Each number is 128 + 32 x the weight over its row's rms, rounded and kept within 0 to 255. Layers, rows and columns count from 0. Numbers have three digits each. The size before them is the row's rms in percent of the matrix's.

# down: layer 22 MLP down (transposed), 640x160, rms 0.254, rows 253-402, columns 80-119
# up: layer 22 MLP up, 640x160, rms 0.217, rows 254-403, columns 80-119
down253 103:167133160096122123140146066123078159141143148130104109073133101065160089087111119057099100143104129125111113137084160144
up254 106:116132131188162096123117142134116134056134116186112101107097113165113122133151146183175149069121119145063098186081154121
down254 105:143159089152070144161170108134200120135089118155134150177095120120149101141105154115063171202136100094120143143146107100
up255 096:103086123128113127116116117140138123121105149125137087130190121113143155142183128161067095096139135098108142099127113100
down255 102:116114095171150117147157151175142098130183112116074100150144124182088099113025096128142125173120099089100142160141144142
up256 095:094078100163185173148157143113126154132169122061120119146084117096110131139118121103141151142107146167111102076184133117
down256 086:174108115148112178145155104090116163140116126018105105117121151177167126164139129151171111074086143137087127201120097101
up257 099:106096141156109141122102135128142121173165116129130123096120109171100139154130048145136185122132107108100105140180127111
down257 091:164142178143137170160142080108123097087112160128159143158156128143119121158108150102111151132078124131152057126107119130
up258 119:146144152162140081159106129136121109133099167192124080102081089115149170090120145051141106146134137157134166157124085147
down258 095:116164165116139114089106130142138109086101060146093044132097110196129142092117158173108139145159155102109122141081084108
up259 087:199118095126119105125174189093129182164132143087145139137133155126135157144170126104110130066117178152119138148108094174
down259 093:115129058100125140157201116090168129129136144180140130109094096113166124127104103093146102132113124136125143129146141215
up260 118:078120154122101088113075091124133134124147132120132166143212120175109172111143110125102136093150207148125050122089157141
down260 147:139093123113140058093091085055091114096097162125126110143147176151109170141127124123138046128085157111087110060125133166
up261 098:097152060099064132100103102077159159128176116087153096133122113122119083101113130105084167091179170145142122054123084105
down261 106:163136145114162100117180077119126088157186140100191157141121125144135114079113134150142157117090132049106156092108126149
up262 102:124107109147148167132129184156079132111097167147088182133136101181121114158112106094082087121142089080132169162149136089
down262 100:125123159149129171109084102155129151188146141058075163186140110114145118135152126161191094121082088156156074086125101178
up263 103:154151143086119131109115109163072110094170123138085147111125069065161131124167122130147140123152196151165117140115139155
down263 105:115097141118125131112119086100146092102173177165081123118100114100114165132133203102142106119121140151090111076110099190
up264 103:121156172186125188172132088134183172151163125132120094058091087134157116103064140137148161216156129107088105157179079088
down264 106:120103076097117203084112179185095090131150170092180179130118114125104114122132090084167164135132144115169154076147127216
up265 094:106133073111105140147105099166091078100163145129117132077128159135182163127095132111152134182179150128148110115103136159
down265 092:167142122176146149173142181127162126048105120090175106150140139114119111127177124139145121037092104130139128157022137077
up266 100:145100168137167070126120104158159165113102191153170114111135115153117145133112127146122160161181155189165079167114101115
down266 102:071112103126148081140164142152091127166124186137106139123122060146083115146092056131107128088127100151141155110159143170
up267 100:081111096122079081132118160055159140116159148075132066112154138143120117115104174113126028171137121130161107100119108105
down267 096:191126135111110145133110087167125139167136081124088126111151169175147124129146130108095193133096099130101120151168143112
up268 097:140159152094110131176123131173122136085136114115102117123151181143115140172129146191135147102083138145124083190149147164
down268 100:108153204175225144155046126115103129066123072086131123145137122119144123114194093160159144109071175111105113119135165150
up269 091:099115131162126121116072202103217154149128162070139150159150144086112144124100145118158110115119119118148104081105163107
down269 090:155110151110139089142142113174106148129126104104113141127056072159180157119176133099155155058091138174152173157102110162
up270 098:141140130188111168198149160132082179153175071174142071123126102137138152128146131125093165102138170137130093085121118123
down270 094:116111053126144170111135140129151086120111188068109112164143151139132122113082051081162087107119170154075143098115136094
up271 102:135141129128102107145127144123134165165118109155132172178176147156100180137073106079164081096129166139188063135126158128
down271 089:155134142115128133137121114110103192156123160089155116161137114147086093157183182138102087148146123106074129135138181169
up272 101:120102130116172166115109077171168111187134160133107148126094087102110171164152181128116167144102138152160092129103168149
down272 100:122192162146094143149139140100121083117113105146073106116121105107166078131156088070165120159047025048133105041126121100
up273 100:125045095111119102133159150156192147140171104139183191161130116168122112086072085075134142086106145181097069117112106140
down273 087:140157128124127143147135153094174123134091127116144125183159160069132171112076094082160142104126151094135139141141145071
up274 097:155138079129146074147139118131156081108110166116147160092128188091165167131126150091117145105139162149101096143148120168
down274 106:161165112150182125108085139128119178098062106153094118138128127096138130154153171119161139096177135126163148115144123111
up275 102:094126202087113104105125146121096143064173152174141152098135103134118173097148132118111074100144140165157155090109132047
down275 104:136107059100144182170094150185173165090060129140108164146094127128151120126098139122075103164148125138119178086152107134
up276 092:098090142147050146087150181157125134108186154148108100153130142146107111065115188120065130129146094081125127186116106102
down276 097:143148144133143077041098160153146117131111076110086182124138129147093145155153093063088101144054115137169085145051178159
up277 089:167119091061147130090075139078106151146150111116139128124161104146105187106135142160061166091092175139108147116090085123
down277 089:152176138113150147169137165110138107157137159082144152108151129135125097094121149143116160155114129091116082157136142112
up278 101:148182111193132141109115138063127129165203116106119123103097147138130099157155110146149120109128085172073121132129077120
down278 099:075117147047179135098154103166138107143144126073085179157132076163112133135179132103144184093169175060162118119177113099
up279 095:064199155088146109113121142162098157155079128161141132096127157102098160096114124161172142156141107148128084126096103105
down279 098:141131053158144138126130124114147105166090089067138051176117105135107097111112187077073136088152115135080162144054177167
up280 096:089165107189143115108179086145114157059144186126115178089188147157137068124145168084098174093127117153146109150116099113
down280 094:158099107122137119104124097144160120187192111099121080131109157130153137121140218134103111111142111137135110132177117152
up281 096:077149123131131022142130110114078131052149181190128087096112137143138148083109130076086158131117120100156129126154111041
down281 107:127147093165096195132111149146121130156141078176157134162082097123143170123078139166189126121150138116171154113196163120
up282 105:179138151113131093141104190156130132142204081148139143111122157120177083124118104138112183143152151148041166113133084153
down282 099:147177078162101145104130168090138071148145040132069143174131170067165136149130058126157149099165104158141117138159159123
up283 103:206171128183162080137114141092145107101144154123098074113132094135147190160146186089107110121149141113127086136208149113
down283 107:107182135137153145119110127120135149108087141115110198162119129163158051139156090126160143109097140162133148078098126168
up284 098:104162113133143045146160142155107054183183086135163134124165149166096162089136126143118112110114123196131124126101111137
down284 104:148086119089110090196110145084135167133090145139127126126116176213136104148123185091120161109139149115055154106090106135
up285 095:052098178104156102142129114129136185149111100139127146147097156090046177112165137104112133145112110168044153148121134088
down285 101:136135088148056112118175129118109108114155140147146179088131141106115122191096127151090122153172080138136141135185114124
up286 107:107109097162127145124069151174067140152095097091169105179119106115138124127091074113138124175189127126164100121100221124
down286 114:126115159128066135110090114119156131141119104158141136109178125127143086155079138103142139047161125091106137122117149096
up287 102:159160061101114083136175121120138119109179137119146163117160097152126104109143110097164091065167113156091156072142163086
down287 097:134083154142101152126160096137092173072118077087123101089164122105148092145118095141112149100097164135107123145110103177
up288 103:111192161097141103166154221098143134104130091122093128114185168116128118151136103148128166085128126137149118118091139172
down288 104:150083188090134159128129179130109100190125117158081156124143104153136127144103087129100165117110097157185167131180097144
up289 098:093143148134130184150134176123145079147136127131067068204155101154151200182127160110130088140126124111112111131144165077
down289 092:126152112125125100135097079142100123116123147108124191088073107103176096099109157114161168114160148101115113133104103152
up290 099:089138135198120074136112098190123138086072215138139098111121203129131132165132057117156175135105162117099095131158157143
down290 109:068158132109111112107144093114095133116126055089053098100127091110131129095121119177160101091135187120142116112082124142
up291 103:119117115141154171064091059079116154120123121171122120169147139093055070092174112146143149157102115062097131106118154157
down291 106:179121159123123132129115148111128078135140142103106181109117146199134142106125088119070186122116132139114122069081144159
up292 097:122151109144081162126181051135102177129168144094111127145125104118190125121180131131125118151110132140118167198184130144
down292 085:152105134153146132107136194109142098172090077112150093140151141151133177125133121098133113152105179088110086138134133173
up293 107:117133129143074132169195131105119131115128100122187135156154127099085152132162139140113135155214089109149077101180072150
down293 107:120177126102121153172132141148088148143065153109076111129130147101068131160133175078114137147153180138142078086140108064
up294 103:117103190175103102170079157126103122119104058126081132120127093132075130137127126166120152190062093147115183147081076146
down294 104:172138072183102086142111165110137104155123140180148146158174174121133054107140138194118127056109139146142127128120156156
up295 097:173138138135144156142128079151131062183147136152099134155147201152129132113119037188142117078080165122127141134171134124
down295 099:125154131149135135130126171104135090142078107093107143168133093161120174069138115115123091113097106115127167133108125148
up296 097:143147140135086135139122129064148174139139172189068088084064110117114112144092187167180130141067161111091164119119111111
down296 100:085146185097183116083139095140150083140113141128170184113202117111130101133125156203121090146091164123079153165102199110
up297 103:109139119080105121139122121093132112141152077135137150209121118130132142073177070154115159085149144155164132095095102183
down297 103:103130125099140048173105159125135141071191123048220133117170120149113122144070143138091176122150099167113162121109090082
up298 102:120211153147132129129116141136143122145184144084139138174102156154154031111166109053101152092090126123130161154150137118
down298 107:113138128137119090219112098160075126134169133056115145139106183109136172113105195167192161147148098127095165201115134157
up299 104:152157124132140068059168126091126088191150102123070099173125165138171122145165078148118132032101131108130132149111177137
down299 098:144140089087192174180089208189137184133111150131094083144105123185137121128118148126093119112149136126079130154106075138
up300 091:084154177126097084174115085134172110113160116152124186138129177134133212167099141108120155152132223074141142128094105137
down300 092:163136039121123157138138141100108149156143115122101147092102085161180108123151114124102092110131078085158101095118080143
up301 096:147037108156087154119157120100115078155144118114145128076162120197136128150126055163115156136144118150135168145102124077
down301 098:132090168119177128102183085104116159137092125185152121178123164093154165084118164133103117110169123153098096095149112155
up302 105:078161122182122091185158113097081124119118069129093159163118118147136073106103126126084169144085093116163111142130149084
down302 104:146101104114110087200148100200109159150104137062140154197099105147112132124120100161110158112073133184142136074134112148
up303 101:056107170167198138171149126125149158119140129070094097167187136117133147100145107163136150167119135127147151105118130133
down303 101:119155105133136116153111153127134140119169130178135048071141121151157119084103115174037150090073123133117144120154154144
up304 098:116140062180175130098142141124075167163141134107090176089152162148162103142115150100100119098158158140064155166133100117
down304 096:108107135173075189174142127120110119154100185189149107132123126140099140113102142160128138156123103127129085142129113148
up305 100:151080154193100081171069102148137147136125158120119110097137136137112056181132122109153117091170175078143135161111157191
down305 106:146107151095121160127119099166101120035098122125093159133105145167106100109136160177139135071061115122133122109126157105
up306 104:081045174164142114140084135113127103077153139170104066129120127068107142160142122146141153153149180177165167098156135090
down306 111:089142143121114159168076133134142168141148113164120128091124146182123138173185147115135132108121128132152138121140091106
up307 104:064208074116142092129055182135136189155085123126089168108150073201120163180127118142091129160148160097144111103096178096
down307 104:129123102170109123137150106132114113052152186045086104170101171129097140078112130165127083112104117154116157137147134169
up308 104:088091120134153097086139167095091158129168171124147126120100097111117182101152112051098051181119146159123106138183108146
down308 102:151090145118129132117072151138116153118123177091152138145148086094142115172115049140132179139114081116144122108190159115
up309 112:175082080147186159149099105093117140149125146189136163133140125085130089118112175172166112171146083158085095120105097146
down309 101:105076063093094168102143142125158182173122108143102140134132144081132169117129218178127107152114090126108089049096121106
up310 104:163139116125073037181121143158097092160124133182099136180136036101099170167096110116105147150157168130154104175192145130
down310 108:118110105089138188093065123067116132148190096136204140100075099080148144142125145113046148125140126106156172120135101147
up311 090:156171095126079091128115155132123111107172135182121177113144117113117102121104124083087130076086146137173113175150110174
down311 093:054132164144094104082105113183166092168133109139155117111132100137138113183150129097155140078071119172106101110059106120
up312 098:097208126090157119144105119118157116160191143112128129114147143130112121149122148106115158087146133115132105075170135113
down312 103:093117128104178139096179102169079089175146113147151155080119145040112211101170114094108133057153111107149118144115157122
up313 098:145094067146121156084105071102113143111096130118124111157103178066083136090140135154104050155140149152180115172151127119
down313 091:125090122161118111130154115089114127139097118106143132134115122091083083166087167129221149131133148127111137129171143108
up314 101:152125128154105146114102112134158082149126129130106118115145095121149081153151110193126124166158168135160068149135197118
down314 110:123131110147155124119076135105115123131155131084201100144102137106148124145085101141109086169171121110147058156145179081
up315 095:075094134078103149111137173098117115095108114141096164155078117131105136121071133058131163090107132123140129187106146091
down315 096:166093164149176128121147119189135117124160117070115126091096131187135082139152186136148119111114097126133107157139075189
up316 100:161113117184120118161197110144152186151119124113112076157139131107154137126134141171079073082137166166170107134093179136
down316 095:100159078122173136098166104146178077103126155172199150122102100133155148141121104108114190186135097101105130113154107053
up317 098:095081143195132077154171149104123159069171110128096095105110114109113109171101122113166142165150125094133133122089169179
down317 091:153114075130107085103096099135099141192096166133191104161060161115135115188112132076137154188121166135094116141160062057
up318 096:069138126162111146129107111146073115133075080109128135105126083111096117093151135139177141111172068153156141124106119102
down318 100:171107140123124042149097101133148158135183123159177103134125157110100173133142116112096087059058130099126161097184155090
up319 099:096132203123072069154176133073096163107094155115093097106113134110114113087155157128158117120140112125170164121119165172
down319 107:093162159132130137132152094131155171118142045138083110125164115104060116129142185155123163085119139118142208087133160092
up320 094:126149136104115118114137082105185100072151171103109114096151099105165091166192126100150157067171111182107083143139160162
down320 101:135112123167114109092124108092143084149129135113140164121126198196080124117112143104129158158130104119123159135136175139
up321 103:144158069135156130124171100139112092155092085153104097116130140126161140080109121109100087163114176148093078175109151153
down321 103:210134175110123104209134146111124149152175115155174087191146075180104111146160168140170158104147064125111165121095098096
up322 103:178144152153141113129069119093128163121154147174101053095091105157139159127177144106064161132129144104098142179100151144
down322 096:138115166148114100129117138122085165199172146179192125110111107105137144099130155160153124157126070135132092114188085156
up323 102:080120160125127164127149146160120135104120136108100117085152131085124114116125188158159167095153114130097109127154169121
down323 107:116098122064154144105138122149204091166102095055130184101133148116100158109141128147108161121124092093101135095099065088
up324 099:101115096124110106166122065140151132109138118148109134064177095142068080148063114141145115098133157203155084113091146125
down324 099:130098082152165140196146109165137127131132146164115101129096121092191125085108073116125189096153202126118074123161120112
up325 109:154186128141162131165126139150113080154145075067161115149165131157115161107106136066112100131100089143146125126187131135
down325 109:138137111150124161070123153091051083127121105116138155089112120140088140048114127106098107142079111132162154143152177155
up326 100:180156085119138150103089103149102116106099114135131147155146150123143138135134158053123123055158190102108067132097164086
down326 094:061052100124084108122088172146104120125101165118091172128149117093107105127130196119107121166123095122085143079174145143
up327 105:173162124149086142198125130141112128162137146082095111148115106130155114140142109115156152078067180156124053129162119096
down327 099:150136147133096093155118095137106117117162175134142122118132167055105107109122118157166121147102118130115184133120190100
up328 089:120153110132140154130119146103115131147152144198056132155052126128172119127114121107094061121160148161124134115105163149
down328 090:152119160199156088153141112171110111103132159183064142076083144105124167095128154130119127113102060102114076210090117049
up329 098:110144115107154067097073132096104119172113114112125145133106125125085150069094128211108113106128098157124116188138144197
down329 098:128084160162132166145123102144181138129113155115127094166184124112132080122114163127098103142154142054138129149103113073
up330 095:092162141116104094181174107117149127094180141105107142146093148170148145124073179187130113147123169102134168136087097105
down330 090:149123137147179100206165076143145128154170129128156147108143178174149092094107137177109152125098156148207093124082119096
up331 101:149131084063133139157107080161126097123092144158140111174109144148156077103143134198132093097113198156138111129219096106
down331 099:058138118157111157067071172124113023098178160177095122128092193138162163091125133051124170135138164130136145085097135090
up332 102:178130126147130100129105085185143041156133135139152092104164169153119121119160071142104147069116111132161119095145109121
down332 106:178135126108133121160143106110101128099104116180097136103141121084118234096103109080092135128153146189093106144156142120
up333 096:117151126095156151192153079107090116112105147100122140153099127112129142092094181125187121072196151143091105072075167104
down333 100:169178083088078104129155135166092135163157153171105116175123123172169115134122143102116111142143151099102173138151118165
up334 098:148101102181145128151118179124121188153156070129107144094087099152153112104164154131093069129059106129100116169140148082
down334 094:154096121179158125108111098144143057143129137067137169172144108153135126128192090154102170158116170124116130071090158231
up335 097:157100152150141120099136196143144089149176144138067057129134067107125107114106134118115156107116085139136157142120103147
down335 093:138192145123092088132132139088070123130158104158136137138140148139120122075159112160118100077169118184141083147190198144
up336 099:151135114148108128099169099124139096131157091131095108144101119107080152143124109139110103155101153134148102162116154097
down336 089:136109132112126190173116098114166081131113115187109138138158152154162119076115127114068168068193165119074148098156135122
up337 095:114131145071083166139099115075102095141138075085182124075189158140128104142121075159118084075175182131102107117088144109
down337 091:145132158114142093068085203132144215141076108000125139096140128112097141099128123108140103122158128130154182103144146117
up338 094:115133143171127112142097142177145156151154104135127109140110115098101119139083066128138163167145059046105150119126114132
down338 093:106153071120143119095158156131099067168147063084106106150146115167106189200176139118051088140119195161177118171192123107
up339 098:096162085143131161117109066131128140120147134174152136111179016231120180131139161115124129130193122150141090109140146146
down339 101:085083089070130147173180147134077083164149087165095106157184121149115095151144174107103143141113090122190144125124126094
up340 095:130123094108153107123181066135134093111165126135153122117146149059110121076108130097190139176162098150189164125125108111
down340 099:146142073117073166114121199091137179141121094173143050122055147143119117164151096148107124165072073095089178140149118114
up341 099:131108098169120103127109127140114142114123120121110100132153174179095100130102111100187103104110146113071131165143157112
down341 094:125116171140145164145131123132139122077100092123163129095117089113093125086085076122100121163141176185161116102095117138
up342 105:094182131151148155172134087115123123098081105134113131183118091177147122172118101145118108124130117172139168109148138120
down342 110:090075164121066154161094110153142168098084150125110106091176126159136113118173109135161102125145131170178097149111106135
up343 102:160149073086130118146097197155128167154077100133128107143109156102127076189128130128066175157068107121114092145125164153
down343 099:127123129134071127118150115164161095128147181139123080101121133130139121132192149155130135189189083126186095118187157123
up344 096:070094066108076094128129154093112117156134146114124081117096184111128173119173169138108108104150117167134172127084172193
down344 091:143148155139138134062126129134176119095163091064098110143201090083139054107101141090160139140125143115142117152137103069
up345 102:095103099142078132181096113143106129124135150147093115081155087177156101047133123082064146130104117136168101114160147184
down345 104:117125117117144163164109147173207156135080031076138160113139140096131134155115081091136110136092153099155140115146117120
up346 097:110149026133118163167141143133174159126099152139104133096144064138114166155110171169141120146149134153130073159080076120
down346 093:181103144149146137091152157162090150089164155148117106156126111154115130129122116154171115152162160147168131105114152107
up347 094:108093153144164139141127095090122107155071128169101052150151140123071139106135139076168133044098140114140156145094153066
down347 092:150078107192133166085107114118176153126151168111127146172103085137126109182160169131126123113151119119124101160093074124
up348 103:098137096158050173174142138133136091151179127101119118074123139141103119071205136156117068102139185166161062182170130134
down348 109:064114131193116139143141081116129139149139125124114160130133147079148183165080128150086092150131167145140137084120139177
up349 103:201154070171147072129161106111146142106128115104134179182141081095198117111147076136135103094104088120166207117176083141
down349 102:082081164071118134193128116135151151115102177130090101052117122115146145152071173145143153098094203131089061163084183063
up350 098:157134134178060147117132046117109132092167089206177162106115153142134191162164140114085132114101111166106088139184143088
down350 096:133153187146174122088108175157114169155167089115105166171130172158186111134125154089145077113146118139117131150123146165
up351 098:095105129107049068078113199079208128176148139161109119096138144126192122088107121090141125123185148148143104137203145121
down351 095:151109169185125159105162090142122123106184133159115180146117125100064131083151119073111131142119130178120124121104118162
up352 105:092162109154144139160189111100057119127105158129123092089129182127133205135134115201143056177139141135094103166111131210
down352 104:120126173138142130114098099139186083176107135135165149173190092080134140160131134177087173096118124140123202140122102104
up353 094:064176183134137090118153017134154168075132104187145108148158115162102120105114165174122150185085089158159108100109158059
down353 091:135195098136181130096123169112163110117156132190094169141105088037065116132140171145091140118128130173117161043121131220
up354 097:187104106164168112091130136173078129198132109126128145152170200117143145176138136128117137059191151104173163118080139153
down354 096:131107133111074145120114087158134159147095172110166151147155122135122079164157159104083073138167187131097110089162139097
up355 102:140138132181142105136156109092114080089175098151135103157091100083125075130084115128093129108142148140132081135113163085
down355 092:137138144126104159161169096106088149182105126127145088184144135126083160130151205172147124153133075127097129117063124161
up356 098:143146131122171145177078076182119208125135161112149081147153104113129119112173121206102135167129102143149125134118137210
down356 103:152128164134158090083152178118115135076148069123169144186166080172085152113109160105125155128154121171174107120129143050
up357 099:109108108149121109180123119091152143073106141154181047058137125147055081148097146172120157109127190095146255120118123112
down357 097:169142135135120180113155129123108157093169149124090148103157158093153146119152070101149148106110173122107115173121148046
up358 100:169115115096119142110161126189166077151113106127125170108127090087154121117120110079113167124167134170131110147086129083
down358 102:127134090136197177075115111089121130111107174085131097136120148116132173186131138169156104165067130075131146191147161177
up359 093:130135152206090119145147172085118166125105110183145124129058093172071138134168132143082082068162104112144118090188176151
down359 094:138129174139161097153104105119156123096162098110175089153206109132177142164092040123104134121127155179076150095132110158
up360 098:099180107112083147102127092113128136096167098163145128173187180086165145115074100154104138096148075119106132129144086148
down360 095:093124079122131101093156101129170109086119147156179069106164142096177131168151127092100144113105115120189060193184124085
up361 101:083102160084122088077104136124163075113119096187117182108189160154172127189108115201101145128188113111202129117129105057
down361 111:104128075140122075097135150139123173153122135136168155120091149177200143146130058115118076093108113097145091199181068121
up362 103:110149116185164135154144099169083191210158073108077148131085128183076130098136120133163108186114112116112179124123106118
down362 095:137131110049145105084111186135150149123102159148103190137097120107182119092104120076105151087149150151093113135128170125
up363 098:027136101149190120139116072141073147087166162172135121121116131140147179180140109111094168130069131077170170120092145117
down363 105:158136119152147135088114114111104184110067133141100124126048143135109121120174204132129142141088126135170118152215079134
up364 103:116136142088047154187104132142132101111159196105135097125129162156135090140123159124101102121128113163135098116147173145
down364 098:146158171131137113159103099138088154172116156148150072144129108090101185135106078073113094155133124096086147109151113172
up365 100:118120051078111112139141085061077095162089154090116093098101073150086129093132125179151118108085116087069121131199162118
down365 094:136080169099170118098160153140143121045122080079125172130182119078108134163186179114167149091120119087173098092070110050
up366 096:128154116186057079088126078120112155175145157116117111132157204143078152141116089140130150097130149148161135116196177107
down366 095:129110124162102073177162137173144137167189142115126173122166080129115105126189146128124108149108133116214169164098130120
up367 096:114165123124110107135078162121139127163127071143142138138103168058148147155200153140134133090160099146131099066150100152
down367 101:180100199185124109179131106176128131112130149137157119154212099091069095121125141169137146114068167115112133176151180131
up368 102:148129134161178126086156124134198134133127157110095163084058150114069139118167136160132105144172109130138105183141135091
down368 091:143095160152161145097159145162134148132160169189128126110156049124118109126131086074143121114148146104110134193128141082
up369 101:120156141134151135137118176108108138165069133155081133088114058094131177125118176175171198137138164138077108142158108078
down369 106:113146115144138131156161134113091158116151104130126104142138134130153127144115200114169158111126123208134116110095141111
up370 098:103155057181121089147123158116128143136107132158146149089151094084087099111184158125139136138101207146149110220164145106
down370 100:057096153129140135122205150118172112093175135087182064198143141118086101156137095128099080150124165084140145095148142161
up371 100:135106184108191086167173090131096135128167174036096101090149120109098171064109108134091169177208165121119165094146160146
down371 100:118151148095092091039140065125094137126095151114122154069120117100180137165099089137151127104109155156081149121085100117
up372 093:166111103124098118152065117125180092101117128105126138116093159068157120112159177160176134161160169077137150191146077164
down372 091:115149083145131128136174090164202110098190123131135101101132170164142081109133157111123085192167088088077148108200136160
up373 093:097179176029116075096185149134096139112160123075098101148127119130075141132071172153124094095088133179145072116152083111
down373 096:170110135151162139135112169108186163170069099165168084102127127142197133115112122128177165131111113105102130152175166077
up374 098:162187133090118119090101100145115089124159116160123114122105119111137093173063116141170147146038144164149103136111105168
down374 097:141099140114079125179132167139160167235105093113166128085182100101147156119126144123089114138093074117107141141128115164
up375 099:100110135176160117147107090112159099154108127111069109157124073136086093115184143115116112111156096206181138122094093122
down375 112:131149054159188164135161113131124132068164150107115125141104116137140124117186148223160054158112172098105159134161144139
up376 102:093101127147179085118158134120152128190140133153157143145140125083069122084150107116134128099121163145059128185145112159
down376 089:117148081130088174139077119127171116145150118151142088099120165076118136125143117116142162125144069157200193152073093145
up377 106:092147145141170082141118087125160183177114150247154099145082143090112174187087079085081123073139168095126129114110107178
down377 107:152149144212166062128131135154116079149143124130138130126165128186153108128158127161131121082093155128108124105147151131
up378 099:105130112139058111217150209132094127130127128104115119149117167148130165118138156187093152122092158097112074102124147163
down378 098:097193174165131158131152123129165081100130122095183119139138133080136123192095125126155146092098146151101128175133144110
up379 100:122146125106110073119106121142167100154152124143109041120127111154101078078164141198130139146110144092211129128145186112
down379 103:123152169115171175099141130100138092127188115170178058146081042122068146167120155166099199118174135159197166082166131156
up380 100:095142117106143094124133104091065108148121163114119137091128118112133151128137126183154118147128145119124094118091049129
down380 087:175067122095166173099125170123124115100138112084091058123181143144143132128142086119120134099125166124161112078159159137
up381 097:087095060070128155177170166110113107069124123125104135170124124140149152116096168090064125111108120119099095141072146190
down381 094:112141108079129141133136106124165152119128149133144143103129102095026151138168185145073159175185182077165178145132116164
up382 102:130150147085096159130165111097134141152131160159139098152088093138112082104096158118196140151118130176120057133097139145
down382 106:121097115083117175170156106097133154121163130093108081109104126174112128153176101139095105139129123086105105082180192105
up383 107:104146105129154100134100115115099115121159115194097155135125094119144092117102133151088104126137104130093044146133135161
down383 104:118135121087070107180115091084146168065173113212121111107108134164136170123087151139113182131081121130131100100113164104
up384 098:174093106121063098123097088110071172140177113165103125111116128086124126088112160104179051093071178121132182169124106135
down384 102:084126077088153141110167105171154111169110132135147098163118137160183099126107183134084141134146098160128077062128093156
up385 106:150094133079111135149102155118108131151103150147081098110152060131130165152123117130159142114097138182163161170119127135
down385 099:134081160086148105174144148099080143114136154162109119110130205105094111130149143139167128111149142154146089135108103131
up386 105:071166169144175140155185121103145118099134120130097115079129126111099117141090117143155174175139157093121103202124068145
down386 102:037114143110113154146187118187149120098150064171137161123193146079167130071108129087110168088101131131134145185074146113
up387 094:150135123192157107135127136126175165132139114113115134124174143172161149134119118183136133163122115139153133123099105150
down387 095:091168143109146181142136089098116136135076159155107142186142103151148128167135121107184158194117142169079188128103119095
up388 097:088111142063107092107123139092124154181141106112095105141145120188157174042157204108105130081147120152074139148063159151
down388 095:143137143148107118140105135133186174093116109143145148118083132097143129131154126184092116205131105140147104133142141118
up389 103:146115180095103134122097097105177161198098150078150137061082152116118130177131090098101148095080155135105127112161100137
down389 102:075120129136097133056155159142188106136118135150169193160162164112138116108155152077162116221111119104147160089128163188
up390 104:110162109123087156160151075123137079120155168102146161136163123157167131104068135127142131108127176129194119140112107162
down390 103:107122154152116129080133164104109136147068086179145130097184200122103101123132110095055129137089135101137092178204124166
up391 101:113175199103124085115121173150097121168156178144166098075184135146135098134137126115074139124049127151088130163078214132
down391 103:075132110193186174095091156153094111071070184142147075068096175167080112091112080135118136188163110145056120117132095156
up392 093:105152125139092138074138128126094101114137051180124068138097107114112174152113115118126097132148157076125180138225204069
down392 100:147099126135112150110137073193105159146117130147101134159075127159114189162115143122094138150163077115177053170087143161
up393 099:117057064138104108184121174169126090146140125132131095104103134140065111160102159139091165135125148099115154083082115118
down393 104:130146092150103055090114096116128162158115181122106130205149141130219189134113103129121115139142095152112116165107114116
up394 102:041192147154157172170132178175100172123162087180146132132177139109114099154127142052121163121115111125144135092110115128
down394 097:133057075140092193072108141137137172141113128146169184114061050079155151150108102156128086169196130128177121139147111144
up395 102:113135113136101084138091164083120139128114178124127077126091109142145200140115101140087129094141132175098124153126163186
down395 103:119129078121104110153132105185086139122137090145130130125205109155161097122101121135129098105099100169123124107130102169
up396 100:099076130120089031196184147150138127171112161120152142079092135105137141089120106123161156108153114159105142151088134110
down396 108:116109118082138077126136075069134109073155158095173141115118173166137120141160147061139123151128123128101102115183099067
up397 100:104101138189138118119098112151116146143152157166178122132095056104093120079083100164137129158127133175107132172122048131
down397 096:159116084178127075142150156124109134148131035180040124141153124209126130085169183081142105121141094130094158119129160136
up398 093:134169136162128091098110145053113172164164118095073028169170050093118136058151202171078123133136114178142113119175103128
down398 093:165137148140112151084127150119139127138142091172119083082102117149062134136100111117178105140107113098069145201100111129
up399 094:145159177146072142090095120143104147153149176117114113160123122180124067102154196103076082124129111122114152128112096228
down399 090:129143122152119131135140165143089129089124172090153186119099189130157185164176118137135143184130063069139126158103194081
up400 098:140115158115161095142090100097154108147118130129115124181130102159109125104145161102171165150147091125103153193107150132
down400 098:107106081174160144147140117098102105083108103123136095107102163148106087148148137149114123138087174119114090094150113089
up401 099:101090164165117094138111098095049111155214172136112149118174135101115120106144164126135132081181193109174148144157136125
down401 099:143213115119105125100142065093110093182107082075087168153106102153125138153146103197129118193139081120088148145128108098
up402 122:140095114099185101181132175136114109138108156126161142147135145141161152099097098106113100100192156152042149114133113113
down402 139:102138053126113124102142168145122115197126088154112111167156178087099088119142083115132140145157131143130161123184117076
up403 094:095140097115132122103125116087113138131161113131128164132165141161139160197111152131094121151160110100151134123139136103